Part of a small language model's weights: 36.2M parameters.
Each number is 500 + 25 x the weight over its row's rms, rounded and kept within 0 to 999. Layers, rows and columns count from 0. Numbers have three digits each. The size before them is the row's rms in percent of the matrix's.

# layer 5 MLP up, 2048x512, rms 0.0325, rows 864-918, columns 256-383
103:494527537455508530508468499520492466442507536471465506512559554511508505523523526553510560523498523458546511501499521503500492506481477521515534496483544504520491488483488473510502521525505508514526513485469458517527506486482484530514455424505515502495513486478525520525435511526492509504540508479545501502477488503497523504544478492511468532516522477522520468513525496501443492547478
109:521484530501498498462493519465479560516495526498481491488536486534497493488502504483524466466524482480523537507488491550510492485477490526507497537506432444476499486512546491527488541500505519488492499501483443511500510516440522490472540477511502524513552514496459535518523521492477516519494524531463461467521497491501511512504559471495488547566462447474525478501472510506532495462520
103:509522525503486489477518470502523505499525503475480467532513489510526480459515502490478478470538529515494533506473471459440522535499482504519495503510503513512482469529471454480478504486480494490493534509489483530486514477530515481492522504555506474484494495511529495487500495497504487488506556506533555462498508487495496535508523517472528474469484515512523536520501543459500487503479
102:505506531526499520527509491516486467528493509487459513479503492528515501509511478531516505528474503505487511533495488544479483494525456515501474473512521488524495531465494454511508525461488517504514516516529497450477500506471487511505502467508498486536504473533487504545505454480524483490508580509524510487458464508530486507473456506464526498496505467487523504485528510510528496466469
105:483473477487479539482522510476504528527501505489489515488442524499513506491521497449489493527498490561509521514491479475492467487526473486538470474491461503535501525489511477495520499506494483522515519513536508511466487439507506524446533484493489494525476538524533494564554483514471491504512507504498474530489478539467490500501542459464489480476526528539468492536481525533484503518453
099:506502487532509569510498492487531454470509476499500543540473514480455511483484477527530516475533505522520545505509518491568494545458530525512498537479493523467511492523472490521520514522489527480503553527559504518527497587526497499533485484496465485485516479495477481526525504496513499510508519482530537519527525487525519496471501462512473492470482504501505469526476483493516476463493
093:493523540508498494488474498507488509494490534538479474488534471495464519523501493456467441526490533497525520495489504503499493468476443532505528486499486487519523499502464493505495544526517456495519499503502513479499499466536531533546484431483549486495532501491547479469485476509508539465514499482529504519485511537480514508534512499468490500519505527487501490496485515469524477498485
102:517507526512488510446459507469522506513546535489483476510479503518506499506526447441551473534487516503516538515496498545512429476502488501445513490519498500533506527480489500526463535497496553481497479526460467496496491503457492525460457537483488523491468515504494511497531498500460512485528494513512470517496528514536524493570503507495465521498448486499560453433478550464533508503491
094:504489447487501500477486523483511478475532504501539500474507467517506498466503541545526546527483519463502503531476499512506497511506514522499478462534509466507492498512495495522478536493508476482531488518446573522465488527476543539503502508512540527478468465498475515503528501512496442481504517437467498514510542506522535462517473488475497523481501479498460509532479507516471508496496
114:515511509535475471511503487502503504472504469559502451487499529494498500520536540434496473505471526486491537504450508452522473483482516476504534480502440462504487516503495515492476498459491507495495429475514522480484507521524490526501579503486513508496494544505505500507517498529522502486456493529503520506547494497484545466538471548469483565525514508521486525512519523499482491459539
101:494446489523536504492510473487487520467529476522533491539546525486513529500487533498507511489491523535512484461522498460518493515492489492483480481457469507511489528553499558522456516488483490444508515538512513535496499524464487492527504476475481530519517476482539529499508531510507511484531474478541487500512487505491512476506469498525479542511510500537496537521480512505527490480517
091:489478503490535461492500479552453504491491452477496470504492505550575487484513511523470505510499539532494498491514543508496482483515467498535535513471506456490512511436475503463506503536497540494479506506482505460507529519473532542483513505504481498490477461521516522508538514506495484507522497502490524440479513484525528520509530537519505556482448524496506489432524487506519520500474
097:496505538487537502504534528511518485493527467471532451513507502534536484519491496517502481532508490474452506482475535518475487482503531491454502516502511514496493514500546499548509511496513481497520522508500515537522535488520487461487524506479496455473522504468521452493495536507514511553493502468485501472436544537484491498499521465445527484514471487482556461455529512563544473504539
095:517494560492483501494531495504481497527494468485490509526475511532490484455516530555496541500487516529483469505494523477491511497496501481505532529521502529546528470495507480523513551453504464539518510491484480458515518523501486502524513489511488506516506514512544474494527484541492541493522485494483510553498500462476491521509472485487506462493526515517557524467537509541494543494531
097:509513503510493483506512510548454462526495534467521493469512499515475500459487500501529548534499469496538523503500492553469486482518469522479526511497512507533513496457466486539475458535474471487482501485477449518487476527513513526479491512511510514472478480456528529536519498495459515502474504508488523525488463481487502517518529516501465504542487493537503528498509487511523493513490
097:453490452518478527510528537521469499540472474490444526481516504475511508502486487482501470501513507480484497469462488531483489491515491515505530502543512491481484509520516524477513457472493535483448491458517507458499476482538499542515447521536485524504477506462499473503513508508489526514516493542526497452543538508498470495509518488500524491492483553483493506457498501476545479498500
108:490572541475502501500491522503525476494497470532449506493516485503557474465509516498484477484488468514445506510473465530556469509524483520497502499456552524504510493520528539509475487478490492506531526510512476509476478515498528497518508530503532470495469511519549516514480524519447470480467487531497506503505481497507526484485501527500512486513516485453488499493517505478513485446522
102:546452526529515499458526489563525487534529525507492517495522509474528510501536480523503452520478512503520533481497512490539497483468501501475512539544526545516552509485495468521483533510475456509497530489534525514503482519502481504524492495512506495541531499512513484484491498471449492485546478508534481549496495558541547447500506486490516513500507495492465487533497505498460485469498
097:510528519498504521521555496489495517466508518503523499495443465481480487495474534527492570466501443492497428511483486509488491512492499495487483489488463487494464490524474501450479527511453521459498510486513446501493488469509537495525525460479501521498496470516495481533522439516442495504512530470528525461510563508527546521450499510501484530497483483482497469494508533506529504470505
101:501509486493442485514490442465535513514513490485526498511475469474449503500524480507480483502501499504498481512463499525505508531489482481518497510536494526480531524455514490521477535490454490488506469539502517481474532532497518500496491476509463484469508453442467523464506520489568492520500475464546524504533554512500554470489485525492488523501489486514484548486517514541493468451489
131:487483472526494540523539555502552526516497548479505500484464514540512481501493503516525507472460497501490486502453478463505506501515524487467525501503494518524513529501470472489530515551511471520458526539492496522537516484515503487556510466524478490516506492546443508508488502497480503447498490520497495546464495520515459480510500562471454463543505498493540515490492511475495499511532
090:518522499466483454501521525494460529546523532484507467452517465458499494499507503482503520513517517530519520502478477521464520541504503501489476481503483503518531496533545504500472556520481494468504502500497467495516498485485496532513504489467553529515525515564523510492532506475502497505457528467494529479442538505478508489509484512492480497575504513483480519417506478475531473473486
098:463523500488455487458505517520517480471499487484518478515501485523485547493499452495525501487533470467472524480509456492477501503535503502462540572508524478520502526515487537514469509500468512529437540494485494480496523541518458496504521512464536516477505486477500506483500527528524465501487501515495547470500521528511472503526454448521520496496477517542504488495504495499466478517559
121:429516466511502449480572475485514483534510473509513523457492473467490503477473489495521527506493471521509520530489487496502483515531477497452484472483497518518528520512491519469519482502510481506486499478494492466502484505505503486512467495490468469470477439497487509478540464505486516497493535510501488488530488490503507488540477470494516495472536520514512502550506538567496516543505
098:459527513495489475460566462496498478492508550506542515524503505490478526491516467473504493493524573499534483457488499492473488512485510549520496475487478494515520566512491513503469476473492496462461491453498496467424504477511503513472513496498535508520502460488558528483510518507547542449472515522462463472467468508488499482485484471503483522506526485499481513494503464483487534508474
098:501481469532479469485530544555500480509515492501482513507513451449494537473506500494526458479535504505504477465515565454524518501482441495530449511527519502544508468486459557546532511544450525513484483497474470485496518447548466457456480494477538524486509496495481495450483488484526514525554498540503496505522509461483542457471499519491521532494483499485540531488460468515518498512484
094:473467522470502513487489552483494547470507540519497475535540507542475524495442504506507478467502491468531526479508473514520475465497510454511473512513494488488486544487488518491518523483484552500488467460509534495446552533489515510514505505487469521506492480521460479499500515493487538498522506470456483497502489459516514496520476461487453445502517485497466499517490538488441494516483
107:460478467500499519515501485535470473494482485503456534472497518476501491464532503496492496479537464455507496489504486515509482510495474456521527475546492455495515518520486512461486485529507486470496491524496507515483495428552551530514501469499518494494524496494473516457520487457473493507548540522484498495480500521513535564464483531502492519510488527513488505485516499428496510472488
093:449516503455516501489507511485483509490540503497507536517530511489501496502579489467520515525510471500475499557480510512522507485487464496475483498500478508484503504504527529502502499488504507512549528509505456516497480512531517523480480501522481493495530492496497496563520507477490547509479505476528496490479479550531482490496456501469510491523494449514489461500527450513499501480496
091:521498487500473520523506488490546522486494501506486530490512537502477508494480492484523504505495480502506490510482541459496532484486481458446472471507464487455507479515474489482483487498531493518481513550503533515522532465499485474499487478487502438487492508484484490484489531497526491508554513517526495501508489524485489480555504429484455480498491477530512505486439530534550511544501
104:518534468521479502468485519485509522479499482470463515483522512528566503549492464512553496494463498555525477470511535528498508505514468520503512465509465502503516520497526496463547490533511486523501497522511530502516490512489501513490446488488484481503528476491552522490543527482529460528492492521521523463537488472478517511499514524518518485487469509517472476507528516540478528482473
099:507429455511486500502518459517469452528497534502507513512483510469502495486474515496466487515546484519494507485509530533483510487488519560496498510524493564547550489486527488531487515458506455531532480513520468458521523544533490524499511532530509513469525481472508498490517503474495471488485529488501488478508502497479504493515521469489501493474557546514538490498550530489531491513489
092:527541519488520507479506433524484518490519509526582479530501523509505495529515503514478492546499483485488475461548456465483536503504489547507483517516504490472540501494495528512501512518498476470486472473517490434521482483508488510519509505489494512483483481531517487491480480531512480440500502510459529509506511520487504494480438488539530511505500482533496469510501533539483507460511
097:472480515490529535516511435496503519526529500479524502520450488483487491478527465505519476544534459514527523497491467491517463499510477476542493518528472472520475505491499468513495548487446524488541486518516451474452460506488485487520517550514440517525510515523521516497528525525453491465522464499524468482483479480462528477494450477500501507490493507502557545488509486525523485468539
106:475506488477478455513504512499536468486487493511499505495502477470484492464464492491511468502477484489508542527496476525496515497501527549528531457474531495485497496494474526482501452517505500524526507472507499532473533487500469531541486514486476451505525499521461479473469505530453499502495534500544478498492491465498524500522490543486488457523521485491499511519502513514528522491516
105:483507497505490519500522520513504517475473530520512498461488515504528499536534483515484492482484527509539463507485521511535494524507490462460528534460495421508510498539499546471522533498488496505522473574485455467475477476517504513489511512520514491505531486482517523517502464520499508498480508499562484528488492562475514454458543514443553512530533491520476504533489535557498537479532
108:444503495525507502505513507532500560467487562505528514474517565501501440503443532495512499481520522491531551483539510520545506504512488519525530478490494530522504486496510505537461510480503508516475537465475513530474485486516523478496538464521473483567504506483501540518504463463480509520527481515488505505476572491504538498539517466471489530496495475495486499481508506505568542477461
085:500478487489527508475523469488515468518503506522476514496492496499515513471500501452495511462493500509485474515453481497471461477461481511477499480542506495492509463449512519522561475467534500502500501504471493525494514486481486476497531520510515483472496497503475487491529493463492532513516466536491503480516511456501501491545522493482512527493468471500470479517469503498477472497519
095:520499499469463522478503547498457472482447504474498497511530493509526459478546498514493510472498497464490466545470532537467514547489467474508504467488441540511477473488545505509526448532465508539507523527502457493482531506527456500504465489495494490477473492520494477495473511522526516496508501533550486471515520494510495476481466523483531469496497476464469487488519496476451486509544
096:499499518482510526539522520504463531507477567515459489505500552466507481518559456497503531495521560439484521491493516510529497517512490495487464473505501495478519490474492485495528536500535511480492548513498486522475495499510479498504484478524485470469543479476489531503508499478493516525537505499524458489505474518498499485513507559484513496491497540462511503533510495550507517487518
098:507489562519496464494493522510531533532464504507505489477474529517492535495501504463485495483511516510473485507486527507519520516485489526492529518477488537474507451481498531485497514544475496448471501451477518491530489448489503509517457499453516494468476522515492469467486521511485512501493496525530507493468500500460487506447502517522481437459511491478522506519506516487469488486460
103:490520486485506473455512530477541478513532494487503487486483480545507530502499512493498500508492498496507501473511506500478472490514466532505477535487498539475487505482508505513481456456457515505486493519480455545454481493527496517481489526540467448506542493513476480466494468474477491529489474476483398552495499490495517525482506469525526498483516498449505498532505547493534497543514
108:443500523457464482508515494472548519492504524497487494485476505450480482497494512460493485513509519494481471526492528478530483514581533498474564502541527492516528500539517492523454508488500499505449496516493484485462485478543506510470492470532532490481497481509513510483506492514491539503464510526495461519469487509512490542508469523528472465482520514498467511525493526504523518488512
096:475498468497476478532479499466503467521473527496504533478517479470484474470535492479544490523507515465506523507503481486466516481510492495542445498514436507497510529586500470507509465473504492507511523501490471482496507505494503508480519476495513539506476473543486538485508474466492464551475542494513466513468503497527499470482490529532485457531509482550458502468475529546517494472495
092:564517536541479499463514498503552527484482529493509492509453514467476536497506502537525495493526461489480530492466471518541452487469499461525506453471520493502569485510479502492489476457540530497483510508485505519502506492507496478499470520495489521503495478513485480483493527504533456517450543495516512505485541540496506492508506495516516487564444477500523493523481469500535534474541
105:509526514487487514500516538531503489533516466527534448508486465479460483467566554496499480450490480492494515462476468491498494523532495472504448503490515543497543484533519484555496473526472551490520542489490520481482501503451456522472513551487484518462455549496485481488474565493531479490497543520520525476513483469496544540478458525493511487477473515524520496483527483488482503507527
097:473480514501524541493473489523497492478494492525510524501482519501482490489534524507512517576525461534522469497454536520497473554541466490524502489510478486489461499536535554522494487495511508505509441543505527491531489538525536540531548537508564461541486472543491531509492496474471462478532488479496538528514518496529472540488440480489520490553422482487536508528512471516496481452470
091:498455525511502530530466499525495460480468475494468427479490504475507473505525487501488526489492505528499527511513489502530515520501505475522510471507516484487505516545501497481527485504509536489481493455510512519458391503467495473498495494538499496485533500490499539486503516509483466455514492492498502476523518493479529515515555501514479515461493503465516544532481478482493445502494
103:496472472492527510528518541498524499506486522491508513482513514512490485496485482548537522475494542504479488480492474483509483489530487515469513498520478481512506482491545537522506532522493506546473473547471524534466465520505504481473442506472468486485494500534500516545508448523535481489510488483501479487473502509516523511478476518494499472508515484495468532485550511490464488528510
115:474561505510468528546455505508519491526484535495492515482489501452481500477490457530540527510510493549476491508497521469538478510447514476471471503485497507536509517507465478513509535508489537486464484510535472479548479472519522518520496524522482522496498515494518528510544498492524491506483509493500451524470500526487528524495502522500515535491468492511488483515508485516526502507522
094:471507536524515479528508513504475550470496472537505497541531490489530462503496535472477511484505509466458501505493475554523473454550506528498519519469474577452503528539510515508486497506492497524540539539488487533466460559470490513496556510511471494481489500483547501510509502519522431499483487490493506525515496496545493479482476519477505486468506482531509513498477446498504488515511
101:508499489476454488477502501477493487491504524473501485455454515548526518510533483491531522482478504513535476473492486478438512528543528477478525470467453474525478477509556510499513496469455498483502543535525538518513495498555481489451508524542523506532535480489490452487504522492511517470550534521545477509472491492501515473472478508483522498529506528495482435484512510524459525492532
095:508511534500483537489480511501505471455474577531518460495489481498473478457505492466492506494514432522495522447539449508526510536520493489484474472535465490498515523504492507567485542489508479508518513514492491532464490495470535526539514515454469502477461502560504452532478523539481491476497491512478511462495523499501500489515488517459500455444501479499504514501532507497501506486533
105:502566537516513542477498485510550499540491523507517531538534470470482523485472487515503492487547532460488490526498477483515567472507499478521503468510471500489526498490508471522499513485479499508555490471490497515513474488530516422518505468508538476499494469484517500472499440510510509471495508547501481486470449524494516467515554520507488483507521513496498545496491502541523537491488
093:528478490491470492480518515502481528475469485500503474508514532509488494517461516526489516521505494471484526494504477493530520505427475490462496517507485496516537506518501475539523523545532475509484488524437466487486464467508552566472496483460503505502468461537504502462494471476467515477505508516482417521526525515513436502458506497520502481548481466510510473487500471482467564516488
# layer 5 MLP down (transposed), 2048x512, rms 0.0325, rows 864-917, columns 256-383
109:493507533471493502487515526533480447528473477486515492529520533510479467474482519558498486535506487474502531444495471477524514494499507480485546536521493469540510513492477501534568523517547474509550480449461459473520495490451499510503490540514526510513475511453503516525483482531502542545477472527488543500505490544515494487467504450456543488527483488488541445476495528522504498506499
098:465504525481506496501503499535433543497521511550500496535472518536469502478550495511487489463555478524484513521510504520477479489466472503474498487543465481540483490509499555510534513504505511503507522492546512504524496482475530487494541525512504477475480518527460524518514521452491545531448492521455465441488512529501491495512481522496461523558495511493512478496487511529491511527508
101:481506479492527507498541567516512506520466503444509525489513515480499500513497512508504489467504510503501485534463469431437505533507484523489504442528529494489501496504541483452513489516490464496436503533466478494489510480508498547512507481489535522507535496518487519519522490460526526490518514574509494471548498474489486524525505527503501457509482492486526562512476517506505501477481
100:495493508486513449468497517430510501508478453491475537519521455460471488487473514520503492493535519536490503466483516498454487471514504526522469498506483494520428505471475478517489572495505487530506559491532529519528472509512497547544466541507491481480493466491515530530512541493511485467499496524540502551507497500512533506546446521466465520500510477529512491499549482491473509487511
100:528522517506485517516517493490532474537501516485523479509481459529496525531505496499486560519484497515467520523486439509514513538514444482497467475448491488508516524479518513467493481543496488471516524492502511536498508500512500506494549469466526503520528488546463539535522493505485489545487505483499492489527468518501543464492475529504496482454532488506505517454484539482458520505501
096:500488483491469540573491519539497513513492482524478465515487556503484562526567450490539457507514499466472491508534491484545522468476526518532538488512540486480524491512493487478490496514495510496487532559532518502509521540471502517490451481486485511518534520459515514476490522533514506505470484459487536545522459477531501491501517511551531493472531502521473519484561512512535492542497
091:536512546501479529436470499523501498486474519494521535503491487510464503515481515541512467506471554544511499489483528488481484463518480493447454527535481531440497486465468473519498505501476460487537464584472489493492510483492536494558500506491484500534525491511487489507504469520480475490489468500532507471465478539485510511468517452531529460496526487485508466475523501537513514550516
093:508494520474518511505509528483482558469491465512502494540506530489489470501515536488540521488456517475498491508472490498493494505498488456515495514535500510488525478535474489504520473513544541524515515508471492503508505511497511536456428522484444523496523473461519469441471487463438518512500473523514532522504508476485516508513566485473497470500507484500517521501525518489505469538480
097:482490485444521480499515465497526529471494508508558491479509491512489465534456481523466496517551498487532503511491511477478489475489516486491520459488469502521483498471472498522460486477475470495509480463481510518466497557488536512515509510527521500471521500492517519475478498496554481480519492520464487488479525500524537526462507584514517501462507499506514504476451454536526501547546
118:525462492508475461483544510529451513518511472503471469486529470482516514496531520520468476473467487426471483495502523506447519451522494484466496484489499496511509517524505520479513528539524496502509481508509528543497501539517489524497516541463551494466500526487472484468504474499505524527489529516541515498488498493485479467454474535491483496496478509530494509477503481500490488477507
096:508543500499473508505523490482514507500508524486518495529503508485528502512519490497467546473537540497518529477509506489519511472519512471483510481524467506513514515507510497485512511491488487453502506477514523486528518511469476442493500471520520488525531512496490426548467517521499551503502584514504523538536474509501470526496496477464491468533470495467509483507505490462495490527466
088:463492565525518447481502481523517475488449510561508465436499509507466514503479507507519504501490535505498511488481488475520479508500527470500491431497471486514479469501541542501515509490499520483472441503460526521499509487502445506465505470510528491563535520453468528541525523519503515507534527513537468513529537496498517525522533480536444470485472496500471508474514496506498455474559
092:522470501468445551470478459496489506475533444486528519462518492466451528562483518505523462483505506471464558509506514514528516471513501525468552521488495474495484517511501470503472473516511465480500505482514498491524520527520509494489528497503520500515479471455527512520488440487468507451509516533500514508513519477495504522503566496478514492514518518525545473556501477475526509488499
091:484464496529525516471496477543523534502460484497472505524499471482528473476502477487425523505505484492459531509510472550509487489483532475497503527539476517528493463481498494473538493529550522485526488502495451496494477502478466488490577496514496528432462466478520473475486457503481528541476530502516526488534473500545481492486552511533506529504517522507503509528453513517524513475522
112:539505521521471508512510480559532493513484489511496495496509503519525518489490570474459539529532480516492517493477499471434521476533505500490528498473498490463492523439508517494558561520484519498448500503473510513507512544520482501457468486489521508473504490505481508512463516556450502452510497505498523519498481470514514500531518493539503522526494522523489482520553499459495496453494
094:487524495492497475515510502454494494492534441483538540523468494518488515506509479510489508554540499478505512526542540507492479533536464482503475453531503474496491480552521508458523468507487510506526501508521469466499535498526529466484502510480473480482484481528519463480538518517477500444479461504462487481436528556534475482514492465481513517455515493545490472462525508511563469501533
109:527554542459469492493500485521511511488468484473514523509506479489541503484497535519524491443462535513429493509528494517529494474485465479500483507494512503531480538531472547478503462473496538540577509494505520501500527529509494456496532498471553540498481481474493497527499498485482469522499521514494494528520501506494520484499484534505516500498472490465527485505553503490527492536514
098:530490482495498502464471483512521518520483518482488439496475526538517525537509502514484494501493486561513503513448523502500462530448519459490479502517534482545555492526547443500476482533501516499529491510556534500508525489495542473490512500511504493485537458522545492516469468492445537500533525517497478491465524518509535478457491470513512486525516486476457515543521506470563542531500
091:522509529528506496516482491499536483515503467471477475511518509533455494452498519510527473490512489470490497475528486499497489495505533508514540537509454480488484480528431473535548467512471488501503522481597547437488523517530470461477519518541482518524537516450524512493491486500513432506443521511478509495546461503466512483476515494496516497523504432494541475529515467522495466531507
099:513515518500526466516485504525470514488527524479528481523518519494509531513522474476446565476523486503450517548484503481484527484517488481505494532506510497494440497473496532447523467513450471480506505492539481483558531503556495509479444490479462485466491478476497494480507497527491507495547502475571471510468495520518496534500490507469479513514489445499459502479510495486502525513495
144:478546506498516547495551519459558514515506523471480529482462477512523496475512539498492504486472542536462512498501488505531522473489486518517513502509463503549505523513502489462510507528554484543477504507484493485495494478479473512508514495519521479497490493494443499494466466496566504463441491489514480535490482556501465507496509564477441494496503502493499526503466516476495536489536
092:500494465504481549471473517472504451467509490511482463538519523467490494522491522485523487498538488469517460477535521496489457483544526512507497511493511511462481485492515498495483516549482477501475471455514522489511479491498526519507526526474513467504449475474494531540527499500535519484498492504499523529540488519483548483554493449470476485486491574481462521512481496523494472492517
096:492519473461517483494510536483499465541488459501505503550497506512559526465470508504537491487524498514491539498438471498489508455546485500520519493487489523531488504524513508501491504539478515505463513521485505517521493488534501525474491545471530519475496483530512527498480473520526501497481471507431517475488505495516463461499518494517505478504508484523467500481505488479492491466500
151:460459526489450469468543506503528504524484497546523524520501478492476493456479510532510471494517472478477532495531501507501527519539508494461466472519458520523510532506466476510508504509501457487490509486480495467511520504507507510494473459513531542523496459499513490507500487498501528499448535509528501491532461464492495516508504482532502551471529552504479515494504499527489501532480
088:464504502521494482484457508502480456520545465516500470505471488500513510511523496492508516491493466457513517482542478523501525476451505471523425511514541469505479489511510492503508483501515498520548497477531512474482460511520519537513526515464526495480498456486534503459490481482465467487491532487490484523542455487480519498538537513520539508479488542492514532470496511491497566498512
099:485507460513538524524499530492534486514560528473491510514463497544457524509469478485510530489517534475479537478519499483527519502491460495532452477522472528485489507509500515519486509566491491504546495528509488509490548499534458470526481516489494497512546506508484481524509511498521501483495466509466430563493524512513455432476544502459487496500474508511543502520502462503523469486535
091:540497493537512513473458471507518515556466508506504495469508490489524474469553502544477509529470529478486491546495492501523480503527533446499489535535552500474500485498516440480489498465466545464513487488512455525502498465454484543486505502451504479468541493501516486486483494500495485531523482499489492516480486543516514529488498502509454489454479533468463480507515500529450497481476
109:479486479433526487501525499524508466537487513482460494492502506505501470463464479527484463511545529493507515511449505519501524538492542538522554542481514537497531473481495490493501481475488515486541478528504456510467547472517525501496494532496525536459535524490486556506502461497446534523527478502494449523489523473454513416486480472539488500534487512484457466529524515473497508517486
089:501540485524524478520515517541527532508505502534505489489470475531521423453566478469493496537496499466551467496489507439510529549475505489523521488457462520507448479512498487509486533462483514486500515541459528522494540479539472506493504487505495478506530536465522530490462473489496512492497506483519508451530487488505542526471542541503504529554454497485450506505509524489516517525491
085:501500499503503486479504459485518464478494511529544505513498523521491491533528515469507440515503515514488498508440507506491564504470512530526525491497513495545510542452465462476513498502488485478452514487475489499486535495518522489508491536491490531505512516533500483489484496522522476517501533523486553518502484534555504522512472471482522511515492488523479498455513480493505467488490
094:477513477489527506484523494534536501506500538478494499513493466547509471488451483480507493509478458484483480525508492491503593547473522489510477501516471493506486482502457482508521515520500446485532475547526507494469437528487499516472492530484468478493474457504462507499496537484504522506496490514504525508517516513519501510493522482508512479556504488500478465468494505518481558515475
118:515488487507512515480538469504489472496521498476486485488513519487468474540460494508466471500546511526480480522482513532487486484498520546516537496497481489501526504505517517507532515483514444568550500502470480499529500523499497466510488525531492529458512539510449481502497484466546424476485537491499511475485507481503525443531525460531494480490512570473487484504498523502504505524462
087:519541475508471477483498500515504516503509506520507531483485476509502505506497502458497527506477484491553534518466523459509479520481529466541519456486525478502441509491498499492499473526509492461494525529471475488540510451510490447497478529507503512494506503504517516501491477519455521525461470503520489491491493533494471500486486472492493532521499489503517465497457503470477495568534
096:478506520492509497522467438482489504467496502512537533473493495493494447488514448527471442555519562477510500494485470509518502517544503513472502527562496500510489536524529488478499536520526496484521480507506450518480463524504495486543474534499500471454493476505503499535505462532465491504517509484549484553475496503455484522505514501481535486478483478451526536471483503501507491470550
109:507514487464486508514503557507494499484486509498507497510487483456562526427510450520455506501511524483509475529511470469474491487497478535500514490506511497522491474496508510453502483474464485476471501527499531506508560472486501516485492485488502556542483491527494499449484515470467492497480514454528447470515519490526522544513467512496482490499514493456503496455489478458498552494502
107:453537505479485482511506473518518484537493471500497534472466494492546469505513487557483457477485508509499522527518497464520513506557494516506505493555546436502480473507484538529538495468522501531541473511528508465531510540460508498487490516515527488473528546484542516518499506483528514500497526484523490468545461490544485502468486504494515554521519531504493495452496507466488484450506
105:505527520502535503500552516536489519483480503512474467507505495513517456483518554498462502507525479510526548515516476545534563477538489475459523505493468541532463540507506524542484485518492500531479456492481509508502478498494482473458559523492484514534488496416532544527517493493520537510534445510486503504524559500525500527515479488489461470521500500529469492499505477515538534500469
091:486513445555489463527488500466504526496539503477490500487552474512469528536502528516542474509519464508509515518474498463515528503489532463481516460497475543482525505490525539533455480484466495478491543500483463511470485503536487517495457486478505483533470504487518516539499487500490508474497508493493515490472568493536522465453489473500493525537501503509499513531494494535518509493472
103:523495537495494484508528520515527510494465506476481477505572546514508469504498500480527463513533505532506525528525496543488511495491485513487462478489487477565473517470522505445491490566526516490494484520501483484488532493527459536497500494504466482496473501506461540498453506551541513497510516512412466523472478467514516479494515490507531485480479484505525476509474487483538452457533
100:476498515533520486491491494495460483481506471539485470495512527523536498527526558488502528492474509482485432518483472512529534514498489471489476471454464516491550488495493523492467484523551500494516500476498492501508525482539504531512489542478504470490530473477527475517463456500475517487522498509499508481488540518490521498519577495468503467478560492499500474503485506489494448496499
094:486526471493501527525515469480474516483501504489499543499468486498454454511474469535523508477502516502490515482518471530501519454518509437484498470496495527508491516484459494489498506518510490511500509534507518533509494501521481516480490503511491518488505480527500509535510504492425529520487473503508497503476519504486514505512445506526516469489523521566473505499519495493530534501512
096:513491508491528504514518506479503490469524530458493523515467512504514483489488492503547496528536521489490504461520527474509510491510479491504537452527545515529503468518547485475474527450514503495475532506431486531524515499541568522490479565484493490504493522482493476474484521499477497516473483547489455497527569474488478500503498442527542484514476513475505503519524496481530517544506
099:494517459510495473434527503490506531495491503532539477528511481485482507538472481440471515489490520503473523488486466467483518502484494497466532527518505543506540504506497534518547539504466476474477507511546496462463480491462524527469505528526501532521492470506503519498532498506493524492510503515543484513491495484457487515466506481498547494509483500541490550499510518513548483509491
091:509493515483465502493531432519471476504518526526489532511497521501523471506513520497543495525495545504533464521535477556462461474461508496492475536478531528490465498533489525511496513490502506471479485512496501508474515513459524471492514486502475457481503522483519506545478541475477449477557474471509485553496495483554472497496500513491516526521531526496490493480470572489505501528485
086:491453493459531466501542516471439551473506494518532512538518527481486460492538515492513481473463534498486476527514502513490527513528497481533522531548513562466505449461521492473480516509501459498500469471494479501530466459521486474510544499480533505505542522521530533506453487519516494539495505548513482487552469510489487539505478490510510474479461478516434526518426476477503516499466
098:515533513541501468504506505568470503517463512506518490473507545487454440469454522512485459543468491535491493482508495495537537452507497528531497523510512471483517495523524498521489523510529473506513461493478465490436523518483501488493520454499520490513533506505540502487501494493513479537464501504493489497496467501514526547519530502489487534509453484477540492536505520463518490537501
090:519501516462497510493518529491479506506480495450524509548542505518510529482532534468508451492516494533493501485528496496517491479496471510515503565490459522518536476489496495505452504534502505469490473483475471484502527535493535516509503498497518515503527514476512527516485465520501523505486480511488519498489512509491515527458514550478507483491506481478489525500487506495496490501461
091:473544470517483522511488507482497546515524470489470497500504464480468523501506539539478550501459461505499522515517519542502532521536476527523463501533447486506498515463494480457495507505500470515516493535464502477500514541501473535477516501493530506477523517467490514481488509475527525548491492479482512493483517533482446482508499530480478477515499513509473475521468485498488543501483
094:469526512471504552495470481524520497526512498458478496495519509490541500509480512522476537497501491522506465547463483491530491460489494494473473508494523483507434490469498521472494501495534453517496526521517504527524490491520514506511482522541449460518483505468487543504497460502500469487503554551528513491495485538486510480505522487477507512525535536505543527510499548448490532462523
122:524559521501522516481485521524494496485498509522488455502487493463479521492502461498456568521481519535474506490543500470515519507511478462476494539520512491555486496528488549482475516539538503483484467513511490483501456481535470494525517509528529506503485481499460493450451489500490489507495524507494466529478473531490540542494538531525474520515471508500489430521533515501479527481487
089:530488462561453468492492512453544521481489530477491536495477530490524515484512477557474508510495531473485478504500538489529490490505500499493475503519533481458510464476534483479528501514540488521470476517516474508512482472547520481522498484502516486472496481517499481501491552516525563456505499527492496498503547499496480501456459495466501487540513505524486444508481463519497532513469
096:452503462455501503505513472500509517483523533489455482536482515506512527527525489495484544502477476498506519510479476464513506464484492498495520480496449520495546520507500522510493515510480480491495530490508516498523511459499502508485502480526460492497482501515515466539465479506539495544487528515485490553527524521500530500481517464492453533459520520446503478541523498505489480533484
093:477523537479517444510496499505486524530529504550466469513472548453494478523500518544494498474515503510512537539509505482490567543509452483455517493482498480551515528480456517500485502506523522478506527516523471553576512490481488466444487478543504479491535498531508450480492464481496457499469491514532470512487445529444486481498499558487545519536505473542541499476511527518491476527474
100:451527529516488490488504532470498471507511506494508484512521480464489509463476499504535487508488522473537490498548475495518566497538486515496493494534489530494462488496487499507500522458511508465515504531508476546501566498507486506485476466515514569518485495492498473492516516475479506472519531508532504525470541514488459513496497520514496536523481491512504469522468551518499458512564